{"d_model": 448, "n_head": 7, "vocab_size": 2048, "norm": "rmsnorm", "rope_fraction": 1.0, "init_std_qkv": 0.0315, "init_std_o": 0.0, "train_tokens": 643800000}
Each number is 200 + 20 x the weight over its row's rms, rounded and kept within 0 to 999. Layers, rows and columns count from 0. The size before them is the row's rms in percent of the matrix's.

# layer 7 MLP gate, 1216x448, rms 0.0708, rows 1161-1181, columns 112-223
104,191,181,174,220,248,226,191,199,247,204,203,191,181,205,171,199,185,217,208,204,182,213,165,196,195,193,212,179,200,213,167,209,187,220,192,200,241,186,200,169,198,205,191,203,203,242,230,207,209,211,195,203,203,219,199,205,221,199,193,196,190,209,198,219,220,226,226,206,218,213,222,159,242,218,217,200,193,203,208,175,188,217,186,176,172,238,177,223,219,195,174,201,176,200,186,206,183,233,208,185,185,190,208,229,224,174,184,200,200,180,152,203
098,235,203,236,196,201,208,169,190,197,162,220,216,179,173,230,201,195,200,186,193,206,207,183,196,179,202,159,192,176,219,200,187,184,200,195,211,208,194,196,210,183,179,220,186,200,237,175,208,190,210,223,202,204,213,203,184,197,193,243,180,189,182,227,156,212,169,170,172,206,231,193,204,179,216,188,171,192,234,182,197,194,219,199,201,217,219,208,228,174,182,195,218,177,176,200,195,192,169,170,209,206,205,210,219,143,177,204,185,191,186,208,189
099,202,179,166,222,216,206,175,208,191,218,225,169,194,255,210,226,198,183,159,179,179,164,189,185,202,188,182,180,215,195,180,182,176,168,206,201,212,198,197,247,188,193,165,183,210,200,203,180,202,208,202,239,182,174,201,219,180,215,210,245,199,174,226,210,192,198,236,198,239,214,190,198,179,188,196,178,212,187,179,207,192,185,231,209,200,193,195,178,174,188,202,227,199,197,205,191,212,219,195,196,212,179,202,207,186,179,182,195,211,208,194,186
099,224,197,183,195,175,180,188,196,199,164,208,160,201,174,262,195,216,174,211,228,215,183,224,193,205,201,206,203,187,168,203,198,206,219,245,219,211,193,212,189,230,219,209,200,211,189,172,163,187,243,175,212,204,194,190,223,216,203,184,186,199,201,191,173,190,211,241,168,189,183,220,213,221,177,179,152,260,190,199,176,182,146,166,216,211,232,195,196,196,197,214,210,217,169,193,204,215,197,194,210,178,166,248,200,205,233,197,199,212,190,200,199
098,179,196,206,183,205,207,199,181,199,212,183,189,166,210,242,173,206,192,193,198,209,216,148,208,198,199,228,137,228,158,186,196,208,222,192,187,211,201,241,211,193,234,185,179,212,194,198,162,239,204,213,182,243,168,220,207,196,184,221,164,223,196,186,211,193,225,205,186,174,192,177,211,213,210,195,173,157,182,208,167,217,218,198,227,210,170,214,187,205,210,175,194,230,176,214,211,200,205,171,180,217,193,194,166,202,195,185,206,180,167,198,195
100,195,211,225,212,179,210,206,193,202,184,147,194,190,161,220,235,209,208,207,199,210,224,207,206,201,243,156,199,202,213,211,219,166,226,240,216,183,201,185,206,215,224,218,201,211,175,213,202,200,248,179,209,191,191,233,203,193,189,188,224,202,207,209,171,185,163,190,153,182,225,187,180,191,190,191,194,193,186,206,212,152,184,150,205,230,176,223,212,198,195,202,192,218,212,185,222,185,189,197,241,232,206,186,201,197,219,220,202,207,173,201,223
098,208,219,223,186,219,176,199,228,211,153,209,186,157,171,167,189,206,213,194,215,211,196,179,183,210,202,202,218,194,203,219,217,201,160,215,190,215,220,181,202,185,179,216,164,201,212,224,215,242,218,177,211,212,172,190,207,174,194,181,204,238,166,161,183,199,184,241,202,223,188,171,177,196,191,257,201,209,198,233,205,180,243,195,221,216,187,164,210,183,185,193,200,218,179,200,183,169,218,173,205,211,220,202,225,226,183,194,170,191,205,170,194
102,186,199,229,176,212,192,198,187,200,197,196,195,190,180,167,206,213,212,189,195,195,212,209,210,181,222,172,195,220,179,183,198,201,209,178,191,200,196,186,210,189,193,225,212,281,199,204,245,235,212,216,184,208,208,208,193,178,215,174,191,204,215,194,197,184,202,197,221,264,182,205,206,174,202,174,195,176,215,193,174,182,191,210,171,227,217,162,192,201,221,206,228,183,191,189,218,200,212,203,212,191,202,201,226,194,188,228,204,193,187,182,161
103,162,172,173,197,186,190,168,157,204,180,230,196,188,221,200,186,174,169,193,196,191,182,195,193,191,214,191,198,205,162,223,220,215,193,155,228,222,240,239,201,216,176,221,206,194,228,204,200,179,231,191,194,213,175,198,220,230,209,210,232,177,202,216,190,211,265,177,174,182,215,225,198,197,219,202,228,191,207,175,211,193,202,202,237,231,207,230,203,209,157,195,197,187,186,214,194,230,205,222,243,151,167,221,199,178,195,184,200,208,194,219,191
102,189,186,218,232,205,196,217,218,187,219,208,176,212,187,184,207,196,212,169,188,214,177,188,202,175,213,190,193,234,221,216,189,170,205,203,189,204,193,203,215,195,200,235,220,207,172,226,205,202,183,195,186,209,200,184,232,167,200,201,225,182,206,202,176,214,182,143,189,229,167,237,212,201,232,155,241,180,182,210,227,215,209,211,227,211,191,185,200,219,199,196,203,166,192,195,199,194,212,211,206,208,213,190,225,253,201,197,196,202,247,193,182
101,196,190,204,212,181,223,186,203,183,205,188,170,219,169,224,204,223,165,174,188,227,181,217,203,210,227,214,208,174,215,173,165,198,211,188,209,163,195,178,232,208,178,190,179,167,154,197,187,228,228,226,228,187,194,217,194,164,212,184,190,179,208,192,205,208,160,189,176,203,193,207,182,212,185,195,180,184,210,198,202,166,204,203,229,224,214,171,215,212,189,196,223,212,207,204,183,202,189,204,183,208,206,192,187,201,169,227,231,210,179,196,212
100,213,180,179,181,196,233,200,199,182,203,191,210,217,220,214,168,187,209,161,195,163,215,227,224,195,208,190,206,196,219,200,214,212,218,171,204,200,199,228,196,195,203,204,158,188,219,195,186,185,193,208,182,176,201,178,198,210,174,191,235,200,196,204,169,197,253,159,196,192,170,222,244,168,203,217,218,196,231,191,210,205,191,197,215,190,195,200,194,190,189,224,211,236,190,203,236,176,191,217,179,199,190,197,191,176,237,200,209,177,233,168,163
098,166,185,214,200,205,179,210,209,236,188,197,194,222,199,216,188,198,184,219,196,207,216,223,219,209,186,199,214,200,194,250,259,191,210,226,179,184,207,174,201,170,219,203,192,183,217,214,217,208,186,214,213,213,221,229,215,199,221,212,192,228,214,196,196,207,207,222,187,217,175,244,211,216,206,190,203,235,190,206,164,189,209,203,209,185,233,204,205,237,202,204,218,178,192,201,189,141,202,203,199,198,199,191,187,185,183,188,241,193,175,203,193
102,197,250,182,202,158,248,203,204,173,208,206,176,216,204,186,206,213,217,206,192,200,202,236,158,198,229,232,223,198,200,228,187,189,223,189,175,206,188,230,186,222,203,191,182,189,196,228,175,190,181,194,177,209,202,196,200,223,196,177,209,240,191,225,210,198,206,232,205,190,181,217,198,201,199,223,208,202,177,226,174,179,207,194,174,259,249,212,181,192,169,228,216,236,203,189,194,189,186,209,186,219,233,161,194,201,184,179,203,208,204,216,187
102,190,227,180,217,199,171,196,168,153,213,221,184,172,224,189,213,202,186,202,243,182,197,235,236,225,185,167,182,209,190,198,206,191,228,204,227,223,190,203,166,186,157,201,203,202,202,197,181,171,244,219,207,235,209,180,216,190,195,215,211,183,197,198,201,177,153,195,219,260,180,215,226,227,213,186,184,194,181,210,235,219,226,219,206,204,176,173,220,194,217,217,192,208,205,195,177,206,169,200,183,196,212,191,172,201,171,202,198,219,212,206,198
103,197,203,209,179,169,207,230,194,186,201,206,213,204,151,180,213,211,192,199,198,208,190,214,178,168,218,174,198,207,192,181,201,214,196,220,188,208,219,161,260,160,215,201,186,221,195,211,189,214,222,230,186,208,187,214,208,223,187,227,201,250,208,203,209,210,201,192,164,247,172,238,204,196,183,215,204,219,200,190,200,204,221,160,152,206,170,191,197,187,197,178,186,160,210,232,199,195,197,194,226,187,187,162,184,185,205,170,168,200,192,246,206
104,200,168,206,207,226,240,195,193,187,182,181,164,196,211,222,229,196,203,216,199,175,211,227,183,183,213,217,183,204,225,180,176,240,220,210,204,223,204,212,180,216,170,174,185,210,205,221,168,220,239,191,210,211,200,227,231,201,234,163,178,194,205,231,226,187,186,236,223,192,188,224,198,177,229,187,194,168,198,215,187,183,175,169,192,185,197,202,188,183,219,210,204,209,212,189,225,221,190,192,171,199,200,215,164,191,201,236,180,179,202,220,183
098,215,184,216,201,222,229,201,198,204,162,169,170,205,212,216,222,203,205,155,202,190,195,184,208,180,200,194,202,200,203,198,188,215,201,204,183,191,215,215,188,211,187,201,202,225,207,210,188,244,198,218,193,243,167,191,193,186,186,182,174,182,205,165,199,179,196,224,232,222,207,196,185,189,215,218,196,216,159,182,173,202,165,193,245,159,180,207,169,197,168,175,179,206,214,175,186,225,191,180,212,243,219,268,178,237,191,201,199,177,201,201,192
098,188,237,160,183,189,189,202,157,215,216,238,192,191,212,204,194,204,228,205,224,198,198,213,164,193,184,208,202,188,182,204,214,191,215,214,204,169,215,165,214,217,170,213,213,216,224,201,183,177,197,171,203,227,204,200,191,224,201,198,164,199,213,207,220,204,195,175,162,182,221,206,210,161,181,223,205,212,237,189,161,196,192,194,202,220,180,191,202,200,199,166,211,194,150,209,195,217,188,200,195,211,193,229,240,194,213,203,186,211,214,163,197
103,179,228,190,229,195,199,195,159,194,184,191,174,221,204,199,174,217,209,194,182,209,192,206,196,190,197,195,196,221,221,195,198,223,168,235,193,217,224,206,230,170,213,187,171,185,185,209,215,211,174,186,198,178,242,194,227,175,185,182,187,210,225,188,216,251,189,203,156,186,211,204,203,193,200,215,168,182,178,176,203,176,197,219,186,202,182,193,204,224,178,222,210,187,180,213,173,199,221,204,237,209,167,169,192,236,184,191,197,227,190,170,209
105,204,233,259,205,190,197,176,182,233,251,227,189,204,190,204,217,204,222,192,195,163,155,194,198,209,229,228,194,205,202,203,165,202,168,197,172,197,212,205,146,202,205,189,171,231,199,199,172,200,187,227,221,170,242,196,221,197,204,217,206,221,213,210,213,209,178,168,232,180,211,235,264,207,197,211,205,200,220,223,221,216,212,204,188,172,202,205,193,200,201,190,148,222,175,199,144,238,197,185,182,194,155,201,207,198,249,210,174,220,212,210,213
# layer 7 MLP up, 1216x448, rms 0.0764, rows 1161-1181, columns 112-223
107,208,219,164,215,184,203,203,217,196,201,167,209,212,176,206,223,193,191,177,212,203,210,199,216,204,211,184,211,191,215,196,198,224,218,194,223,186,200,203,206,243,215,218,209,192,213,216,232,199,178,247,239,194,163,196,236,180,195,226,189,152,190,222,193,210,187,162,170,203,200,193,229,168,215,210,201,218,219,213,232,186,199,180,174,201,203,204,180,203,219,175,217,226,172,197,173,208,145,200,207,203,216,199,173,167,245,212,200,204,197,182,219
100,224,191,210,213,180,198,186,228,195,188,197,207,185,216,179,165,255,195,209,202,204,194,159,223,196,211,182,175,191,199,197,181,224,208,219,173,173,166,173,224,200,189,230,234,210,200,182,197,196,203,192,192,223,186,194,238,196,176,197,207,227,203,214,199,221,203,210,223,180,225,220,195,201,212,177,183,216,208,174,164,191,201,189,217,181,167,202,219,199,221,222,186,183,158,195,223,202,219,173,201,208,180,215,205,206,177,191,203,220,223,224,189
095,174,217,186,254,214,207,216,202,188,171,211,183,202,186,202,201,221,236,213,213,211,206,162,211,172,211,235,227,200,151,213,208,202,206,221,213,194,199,192,215,148,216,201,172,237,200,210,219,209,199,225,200,193,211,187,174,204,209,195,189,215,180,167,230,221,213,207,190,171,172,190,170,171,212,203,205,206,241,174,186,206,203,185,191,195,214,199,222,187,204,190,183,158,195,174,226,187,187,207,198,203,213,203,174,210,219,183,171,158,189,202,224
099,160,183,187,202,198,211,245,206,183,222,161,206,230,198,240,182,194,205,224,199,192,181,220,226,213,193,186,201,173,216,235,212,217,211,206,201,203,194,170,183,187,178,184,205,241,222,217,218,201,189,187,217,180,182,242,182,216,184,152,189,223,195,197,219,190,177,181,208,184,232,186,222,197,186,206,189,181,189,206,217,201,170,187,207,212,188,190,218,204,195,240,232,179,226,205,192,215,176,213,162,202,195,179,192,182,169,210,177,179,209,232,180
102,179,202,215,172,177,222,201,217,183,209,182,161,189,184,193,172,181,188,255,208,199,168,176,195,183,206,197,184,175,189,210,191,206,199,180,230,196,205,158,206,188,227,187,205,175,184,231,199,199,208,187,195,193,202,151,194,185,197,185,213,207,188,212,185,215,197,160,171,188,224,172,226,259,179,191,186,184,183,202,139,207,235,236,216,206,210,215,186,219,196,177,228,228,251,205,209,163,209,199,173,203,195,204,216,195,239,230,211,233,187,174,189
099,190,211,204,176,196,177,211,156,198,183,224,224,198,164,186,211,210,188,167,215,258,209,191,199,184,184,198,177,175,169,180,206,224,205,235,210,262,177,204,236,205,187,227,205,174,224,206,196,167,201,223,169,190,176,227,214,164,187,211,180,175,188,200,198,216,195,209,221,187,186,208,220,225,208,236,199,183,193,191,159,143,188,204,191,173,196,210,213,200,162,204,204,181,204,190,188,205,198,198,181,210,200,231,262,198,241,222,205,188,181,215,215
092,204,244,225,182,193,177,200,191,224,240,228,217,189,192,208,204,214,194,218,213,185,218,193,217,187,226,204,197,233,164,172,200,235,190,227,218,165,192,207,195,198,220,188,188,185,233,183,191,191,221,238,229,225,218,196,207,201,237,190,191,208,190,219,218,219,178,180,181,181,181,195,245,173,185,215,212,229,199,188,188,190,196,216,199,196,190,218,167,232,146,214,209,193,189,171,197,199,153,215,143,193,194,194,185,195,214,206,199,210,205,203,184
097,218,227,237,196,202,226,174,189,228,168,191,180,225,189,203,197,202,187,173,221,204,182,233,221,197,226,205,224,210,234,232,193,194,171,242,215,212,205,211,196,211,172,190,199,220,212,204,215,201,194,189,230,178,207,228,244,212,187,177,203,188,209,225,179,205,212,154,190,204,225,199,195,210,183,246,229,215,233,165,213,177,212,210,209,212,175,187,222,189,180,195,207,173,209,223,257,158,227,200,198,187,205,210,192,215,206,222,222,224,211,212,227
103,165,196,166,184,217,205,192,202,184,189,186,205,191,219,185,194,163,149,185,216,167,224,178,192,198,153,224,199,204,202,181,210,252,174,162,217,196,197,212,167,209,213,199,219,198,177,204,202,225,187,217,189,215,202,200,244,196,163,169,223,185,169,189,234,181,211,214,228,185,225,185,208,177,200,177,183,198,227,178,184,217,198,215,188,214,168,191,196,198,194,166,221,186,154,205,191,161,224,242,194,207,180,206,205,196,186,182,203,165,205,252,232
098,184,203,210,193,169,154,195,204,157,202,202,202,189,202,213,146,230,203,217,207,184,193,200,194,211,188,171,217,196,184,186,169,171,168,176,233,204,238,172,215,184,181,213,184,188,208,216,210,216,199,178,185,196,196,258,201,192,217,216,212,161,201,182,195,182,209,193,207,231,177,208,222,184,216,176,190,216,167,212,226,213,172,170,219,207,155,213,182,185,246,208,200,180,206,201,213,199,185,198,217,181,192,210,170,198,182,174,227,215,196,198,262
098,200,159,188,195,231,214,154,206,217,219,227,171,206,181,135,222,188,228,197,219,217,211,189,204,216,151,188,208,194,177,190,207,200,204,197,180,202,188,220,207,175,226,188,199,163,189,249,213,193,207,203,201,161,184,200,226,159,191,184,195,190,192,187,213,186,179,201,205,199,204,200,171,249,229,181,184,206,195,231,233,215,191,203,196,224,197,212,197,180,211,176,197,183,196,163,164,174,211,203,233,162,173,203,174,196,235,210,202,191,220,205,165
099,217,186,218,155,205,191,202,199,222,187,219,196,255,163,183,235,172,217,166,187,218,168,190,175,237,200,211,183,214,174,226,191,232,200,204,185,246,200,187,229,204,210,191,270,203,194,206,191,174,203,202,209,231,231,210,223,189,182,245,167,208,217,242,205,198,182,245,198,203,199,198,199,206,185,196,196,195,197,220,174,172,195,192,189,200,215,192,204,180,189,178,207,197,183,207,198,199,218,211,218,203,189,224,166,185,213,213,219,215,138,179,203
098,222,180,219,199,208,184,207,188,184,151,239,226,213,228,192,164,156,198,179,201,235,228,197,187,206,212,221,161,231,194,213,201,188,186,201,187,205,197,208,196,194,171,194,215,190,197,237,204,197,159,250,201,215,204,239,180,169,168,213,169,176,222,202,195,185,213,240,200,186,233,210,183,193,222,199,237,191,180,170,231,173,187,196,212,213,196,240,212,188,165,200,193,242,172,218,208,187,221,229,172,166,155,205,231,191,170,223,175,172,211,200,213
100,218,187,204,186,183,173,194,185,195,201,204,239,180,148,210,185,206,209,216,195,196,217,166,217,198,136,201,228,208,201,226,194,231,193,163,202,228,200,209,193,172,183,213,195,189,221,214,217,204,234,161,184,186,174,173,214,201,233,206,217,181,151,185,212,237,169,190,198,217,220,216,217,210,214,214,199,205,189,217,214,175,190,199,179,210,196,219,186,180,213,213,219,177,191,170,198,239,217,151,191,173,248,195,181,153,214,215,236,210,209,235,215
102,204,200,151,159,198,217,162,201,203,216,196,191,204,186,173,166,178,191,209,179,201,218,176,208,182,239,171,166,211,199,223,201,205,189,196,194,184,241,198,179,214,210,190,211,210,216,190,223,248,186,225,204,201,230,199,234,199,189,217,224,226,175,203,207,163,217,194,207,182,205,184,206,208,204,183,255,204,206,224,183,208,215,184,210,202,210,190,230,206,212,196,223,180,223,183,192,227,236,186,187,162,187,202,197,206,140,267,204,222,199,233,208
101,210,192,172,201,249,170,191,210,246,181,219,187,221,250,227,181,199,246,191,189,204,200,208,224,205,173,214,152,207,203,203,183,174,219,191,192,192,195,205,170,209,175,208,182,225,215,246,173,186,162,179,203,202,215,191,217,208,213,168,202,182,186,187,208,191,230,204,184,184,174,187,186,192,196,180,215,185,170,216,221,205,221,191,227,184,235,232,214,165,153,207,239,207,204,200,186,229,199,232,171,188,237,234,215,204,194,206,205,184,181,209,181
106,171,204,221,194,184,230,234,197,156,180,239,192,215,203,246,174,202,227,210,207,201,191,158,224,215,230,205,177,220,186,191,178,196,189,203,211,183,153,208,175,211,200,209,205,213,202,214,191,233,186,182,157,214,198,200,206,163,214,244,201,210,219,197,183,158,192,182,176,211,212,193,179,202,216,201,195,189,198,178,197,211,184,261,217,186,218,204,176,223,168,198,206,199,181,213,230,168,191,189,162,244,194,190,196,206,195,179,175,178,194,204,237
103,195,199,200,240,213,172,238,190,191,204,127,186,200,165,190,207,219,188,216,255,170,221,237,205,231,209,182,181,248,220,174,195,198,223,178,166,164,198,205,212,225,181,176,208,205,228,173,195,198,170,239,184,175,219,222,197,209,187,204,189,198,198,184,214,206,195,257,195,165,224,235,208,210,200,189,207,200,214,202,183,217,189,184,202,185,222,191,220,234,203,201,204,202,207,217,213,204,180,172,218,209,196,192,215,214,201,172,186,221,193,177,179
100,178,168,191,217,210,196,204,202,174,209,246,196,164,193,228,202,223,183,191,184,171,206,239,220,163,195,193,193,218,178,223,179,204,230,207,203,180,203,211,231,189,187,181,218,160,210,214,194,202,170,202,168,213,174,213,192,185,205,203,176,210,225,198,227,207,183,195,242,188,171,232,196,210,226,189,167,216,226,212,204,230,219,211,182,195,194,208,201,179,225,201,241,204,206,207,228,206,191,172,189,198,213,158,231,177,194,197,172,181,198,184,169
103,225,208,209,203,211,191,195,175,199,199,197,181,145,186,193,224,172,199,184,188,227,191,251,210,164,218,177,178,210,223,184,207,206,216,174,201,203,180,196,236,229,213,188,192,183,183,244,209,195,204,166,240,224,201,211,183,200,217,184,191,230,207,190,154,244,202,241,199,213,202,181,181,203,204,201,219,214,197,186,211,214,175,171,188,219,234,218,177,257,199,190,199,208,238,203,211,189,224,185,213,167,188,196,211,237,190,214,184,244,198,194,219
105,185,176,198,182,238,208,186,260,201,207,220,170,171,189,248,220,211,222,181,187,192,216,230,226,176,190,202,204,219,179,152,218,203,215,192,202,206,202,214,205,199,212,201,227,207,186,211,171,178,217,168,194,222,179,221,204,206,194,194,223,204,199,204,178,180,204,202,221,195,198,186,181,203,192,227,226,219,217,198,184,198,184,217,167,191,209,235,212,210,192,206,212,178,180,185,194,190,229,173,223,253,212,211,228,126,191,193,197,182,214,165,158
# layer 7 MLP down (transposed), 1216x448, rms 0.0422, rows 1161-1181, columns 112-223
106,181,200,201,223,196,176,247,256,185,202,216,181,184,179,190,182,225,188,203,184,206,226,232,157,208,198,172,215,176,174,192,215,175,239,195,206,177,221,168,192,199,203,215,204,204,190,198,222,223,164,226,180,196,208,204,191,195,204,199,190,192,180,196,195,186,203,205,225,205,204,177,188,153,226,220,220,233,229,184,169,197,195,192,208,220,190,215,183,192,234,206,233,216,174,211,186,207,188,206,214,191,197,205,195,205,180,185,173,231,273,241,179
098,188,181,243,200,183,178,187,206,225,208,197,163,170,167,183,229,174,211,208,179,200,213,184,225,214,238,171,191,184,170,197,191,198,219,208,185,181,221,189,209,159,181,206,207,201,184,228,212,201,180,205,228,186,195,183,225,201,196,235,224,175,216,193,226,214,197,189,201,184,180,176,206,221,185,248,208,189,197,241,193,182,189,197,210,216,180,183,182,228,220,204,163,230,207,232,177,208,227,179,218,218,195,187,180,193,168,172,229,211,211,213,218
098,180,221,213,184,166,210,230,232,213,218,224,219,200,191,202,156,179,188,178,190,208,186,206,219,186,186,189,217,191,193,202,237,192,187,207,241,196,224,206,190,213,199,203,216,167,186,209,239,182,213,201,196,215,211,203,157,215,189,213,173,222,181,186,182,194,196,226,191,207,193,226,220,247,203,192,219,220,208,191,215,201,211,198,222,173,177,218,185,233,207,216,192,217,210,183,213,216,209,237,196,194,158,191,170,194,184,219,208,167,211,185,163
100,226,199,208,204,242,216,217,181,211,180,171,218,222,192,188,206,215,187,241,189,201,174,208,206,217,208,184,213,191,244,205,208,220,181,173,170,199,192,180,187,218,237,177,204,244,160,171,168,204,204,172,219,206,174,194,173,200,211,207,200,193,203,190,189,185,206,238,202,190,215,177,198,184,194,200,214,165,194,206,207,197,193,222,191,202,229,168,191,209,221,165,214,224,190,185,211,189,180,187,191,170,220,162,162,184,186,217,227,183,177,210,189
100,205,212,199,220,181,178,179,203,217,198,200,168,190,198,194,214,216,206,185,199,206,173,195,219,188,176,176,224,175,215,183,204,179,227,202,230,204,168,207,197,188,224,187,197,229,182,181,159,213,183,176,179,182,178,192,147,177,223,221,224,189,223,206,166,205,196,220,206,183,197,165,202,174,227,190,232,208,195,196,201,175,187,228,214,193,181,199,159,216,153,208,167,191,208,229,201,170,211,208,176,229,172,190,187,190,193,193,186,165,182,191,194
097,222,211,211,161,164,216,189,192,206,181,192,222,227,188,202,207,227,170,197,197,217,209,188,235,177,214,186,215,218,185,233,194,195,219,217,199,194,185,204,194,177,197,173,197,221,191,188,178,167,220,175,185,218,190,219,199,144,177,206,223,186,178,192,211,213,170,182,184,188,201,201,221,182,209,201,203,178,197,210,194,198,204,203,209,192,231,185,200,182,178,181,211,179,206,209,198,173,185,234,216,229,197,180,189,216,235,226,168,216,191,219,218
100,180,183,210,177,210,201,190,209,193,201,182,185,177,206,181,220,215,229,178,216,203,182,158,208,184,213,193,196,169,183,211,180,173,238,217,195,197,211,211,219,178,217,213,213,184,192,182,206,216,154,201,195,200,226,225,182,211,215,187,169,161,174,239,193,199,207,191,190,191,214,206,204,172,188,192,183,228,173,203,166,178,185,231,204,183,198,194,197,193,199,211,180,220,212,210,204,206,215,196,197,209,203,167,210,227,199,161,218,231,199,197,180
098,179,199,184,179,246,228,229,180,218,202,204,240,203,143,191,197,212,199,181,203,219,169,190,203,155,218,169,206,196,223,176,162,220,213,250,201,155,180,211,214,183,211,191,235,192,226,228,203,223,180,208,214,197,210,181,176,217,169,220,185,204,203,211,194,232,207,219,195,154,177,203,177,187,220,192,216,249,194,209,184,219,221,217,200,222,219,179,206,185,213,186,192,247,209,210,209,211,180,203,206,224,180,186,176,196,190,193,222,179,187,192,169
103,210,188,201,209,235,188,221,200,166,192,201,213,200,236,192,259,203,237,181,243,220,205,179,205,199,228,216,194,239,188,176,191,197,183,180,225,170,208,231,214,192,266,215,188,231,165,190,222,231,217,174,219,194,210,231,213,167,178,161,194,219,180,192,165,207,198,233,236,179,166,249,261,182,162,217,193,228,245,198,198,204,236,197,175,190,187,216,203,214,214,200,206,218,171,195,212,183,204,182,195,210,163,175,199,184,197,179,197,213,206,226,220
099,207,179,180,175,188,178,204,249,233,178,171,192,191,245,196,194,211,184,202,123,195,217,221,184,212,183,201,210,183,185,183,220,185,221,188,180,221,177,202,191,201,211,166,203,186,229,244,207,187,179,218,219,193,201,211,205,225,188,210,199,191,178,182,184,221,200,168,213,208,235,195,229,175,219,214,216,224,196,210,216,215,177,178,204,205,236,235,182,245,189,207,191,179,230,198,204,188,209,185,209,200,205,215,194,215,215,202,177,190,245,234,216
102,212,198,181,196,192,182,195,189,182,208,201,182,180,167,203,244,171,163,179,227,218,232,191,189,218,201,221,189,211,226,206,239,212,198,200,182,219,194,224,208,196,201,206,205,212,222,197,197,211,219,219,185,195,180,194,252,178,176,199,166,216,191,172,199,210,189,200,202,185,232,198,214,214,186,178,200,182,184,192,177,176,191,207,235,220,177,205,188,223,203,238,195,224,165,181,199,210,194,175,219,186,174,202,245,206,216,231,201,190,213,173,178
099,207,189,183,208,185,192,199,234,203,174,183,193,195,217,208,216,196,196,206,214,196,207,218,201,190,155,191,231,180,172,181,251,209,214,198,167,219,158,212,190,219,174,203,140,171,204,252,215,178,244,203,183,200,177,121,181,176,224,168,204,221,196,209,189,189,208,193,205,171,235,217,203,179,215,213,170,186,216,234,215,154,196,225,198,168,197,215,255,189,203,209,225,199,221,182,217,186,197,181,169,211,199,208,214,214,215,193,187,212,205,214,220
097,185,164,205,166,196,199,189,172,196,171,213,219,212,200,206,195,152,214,184,214,181,215,193,201,216,199,201,167,208,171,190,213,203,198,204,215,208,212,206,237,156,227,192,208,220,187,186,185,188,177,210,210,220,200,229,203,184,199,169,178,189,144,211,186,207,201,193,207,196,206,206,193,193,191,236,196,161,210,225,192,207,192,204,174,220,204,234,209,182,161,224,188,203,179,217,219,213,201,200,179,164,198,187,183,204,193,161,197,186,155,196,164
103,211,177,238,195,259,185,175,189,176,196,199,227,202,171,200,208,169,188,208,214,226,221,199,202,196,200,182,223,212,218,220,176,192,205,232,221,201,194,182,189,205,202,214,202,176,222,178,200,183,175,185,214,185,192,178,185,214,238,236,195,174,236,151,193,206,198,219,185,181,195,178,235,205,208,218,218,245,229,222,199,207,201,219,202,176,218,217,203,208,200,202,198,165,215,193,218,219,244,185,228,190,200,196,200,194,194,240,233,193,178,186,215
102,175,230,208,192,148,187,188,182,211,189,212,173,200,159,194,201,173,210,208,196,226,173,202,217,180,199,215,206,192,178,189,223,223,186,205,191,168,198,194,215,176,220,222,198,226,210,212,252,176,189,213,200,233,198,183,204,216,202,214,212,194,207,199,231,179,185,216,199,208,228,170,191,175,189,191,221,212,206,189,194,236,201,224,211,191,219,203,179,188,198,202,219,204,224,190,182,215,174,227,210,177,167,171,192,210,180,213,223,212,211,202,205
097,226,177,231,199,191,186,177,185,211,165,178,184,203,178,191,195,211,193,196,181,214,197,218,200,183,205,197,207,213,187,200,190,218,200,211,189,195,168,213,177,215,167,177,175,192,226,183,192,197,204,187,163,178,195,192,149,175,226,181,177,189,201,196,165,215,179,157,206,198,202,199,210,209,202,169,221,187,190,193,196,199,171,208,209,185,236,209,243,237,203,191,225,190,171,196,167,191,200,234,214,183,168,201,174,199,174,165,189,174,217,191,182
106,188,181,190,186,212,197,208,185,173,217,189,196,211,212,203,209,183,219,204,181,212,206,204,197,184,187,215,188,214,208,218,192,164,185,178,192,190,191,230,196,200,209,209,187,211,209,200,187,222,190,211,208,180,199,227,225,214,180,214,200,201,233,143,202,186,203,193,203,205,200,171,216,215,244,217,220,187,239,190,182,185,152,223,149,214,184,184,216,200,150,190,221,204,187,218,221,225,195,214,171,156,207,202,191,192,219,221,162,206,230,185,179
103,190,208,196,201,177,221,193,223,212,193,164,194,213,172,192,221,179,254,167,183,191,207,199,209,119,203,193,205,218,231,209,201,190,202,218,211,206,201,245,210,143,172,183,185,194,232,195,193,209,220,204,210,230,208,209,200,219,216,212,191,224,200,234,187,194,199,189,223,234,211,219,223,191,228,206,190,172,209,203,207,222,219,214,172,139,197,219,202,253,208,184,172,187,164,213,156,201,186,186,194,212,228,203,209,178,198,214,187,244,202,223,201
101,184,244,203,199,223,180,202,204,173,206,200,185,170,194,181,180,210,189,209,202,215,168,185,199,189,228,253,230,226,221,192,233,206,177,190,204,192,199,206,199,204,216,216,201,209,214,194,239,183,172,176,175,208,180,198,204,185,213,175,195,217,161,198,196,193,175,231,191,190,190,217,177,179,186,203,189,205,170,189,227,198,183,185,177,204,193,185,185,201,177,192,215,206,190,222,178,190,216,187,195,191,210,194,171,182,228,219,211,188,221,153,192
101,227,242,186,184,199,217,209,197,185,217,236,222,177,209,247,197,199,194,225,190,163,176,186,206,188,207,209,217,195,174,199,202,195,214,200,200,232,194,210,218,228,192,193,203,191,252,214,190,198,205,207,210,214,201,191,203,177,223,204,114,175,217,183,208,246,202,224,187,215,215,196,210,193,206,220,217,187,187,170,167,167,187,206,230,197,233,196,209,216,209,169,201,225,213,179,200,200,197,193,203,206,211,197,229,214,203,246,189,190,208,207,165
104,208,214,206,217,222,222,235,194,199,180,213,204,207,239,190,194,128,188,176,223,203,208,210,161,172,201,169,190,219,204,188,190,159,224,207,200,211,149,186,190,194,213,175,174,177,200,173,215,169,209,171,187,210,192,193,208,189,186,186,212,213,210,194,175,191,213,155,196,207,230,181,175,226,194,234,246,179,186,220,205,194,241,217,197,180,183,212,184,213,206,224,208,199,230,171,180,185,176,195,179,228,199,187,185,195,183,177,192,214,202,169,235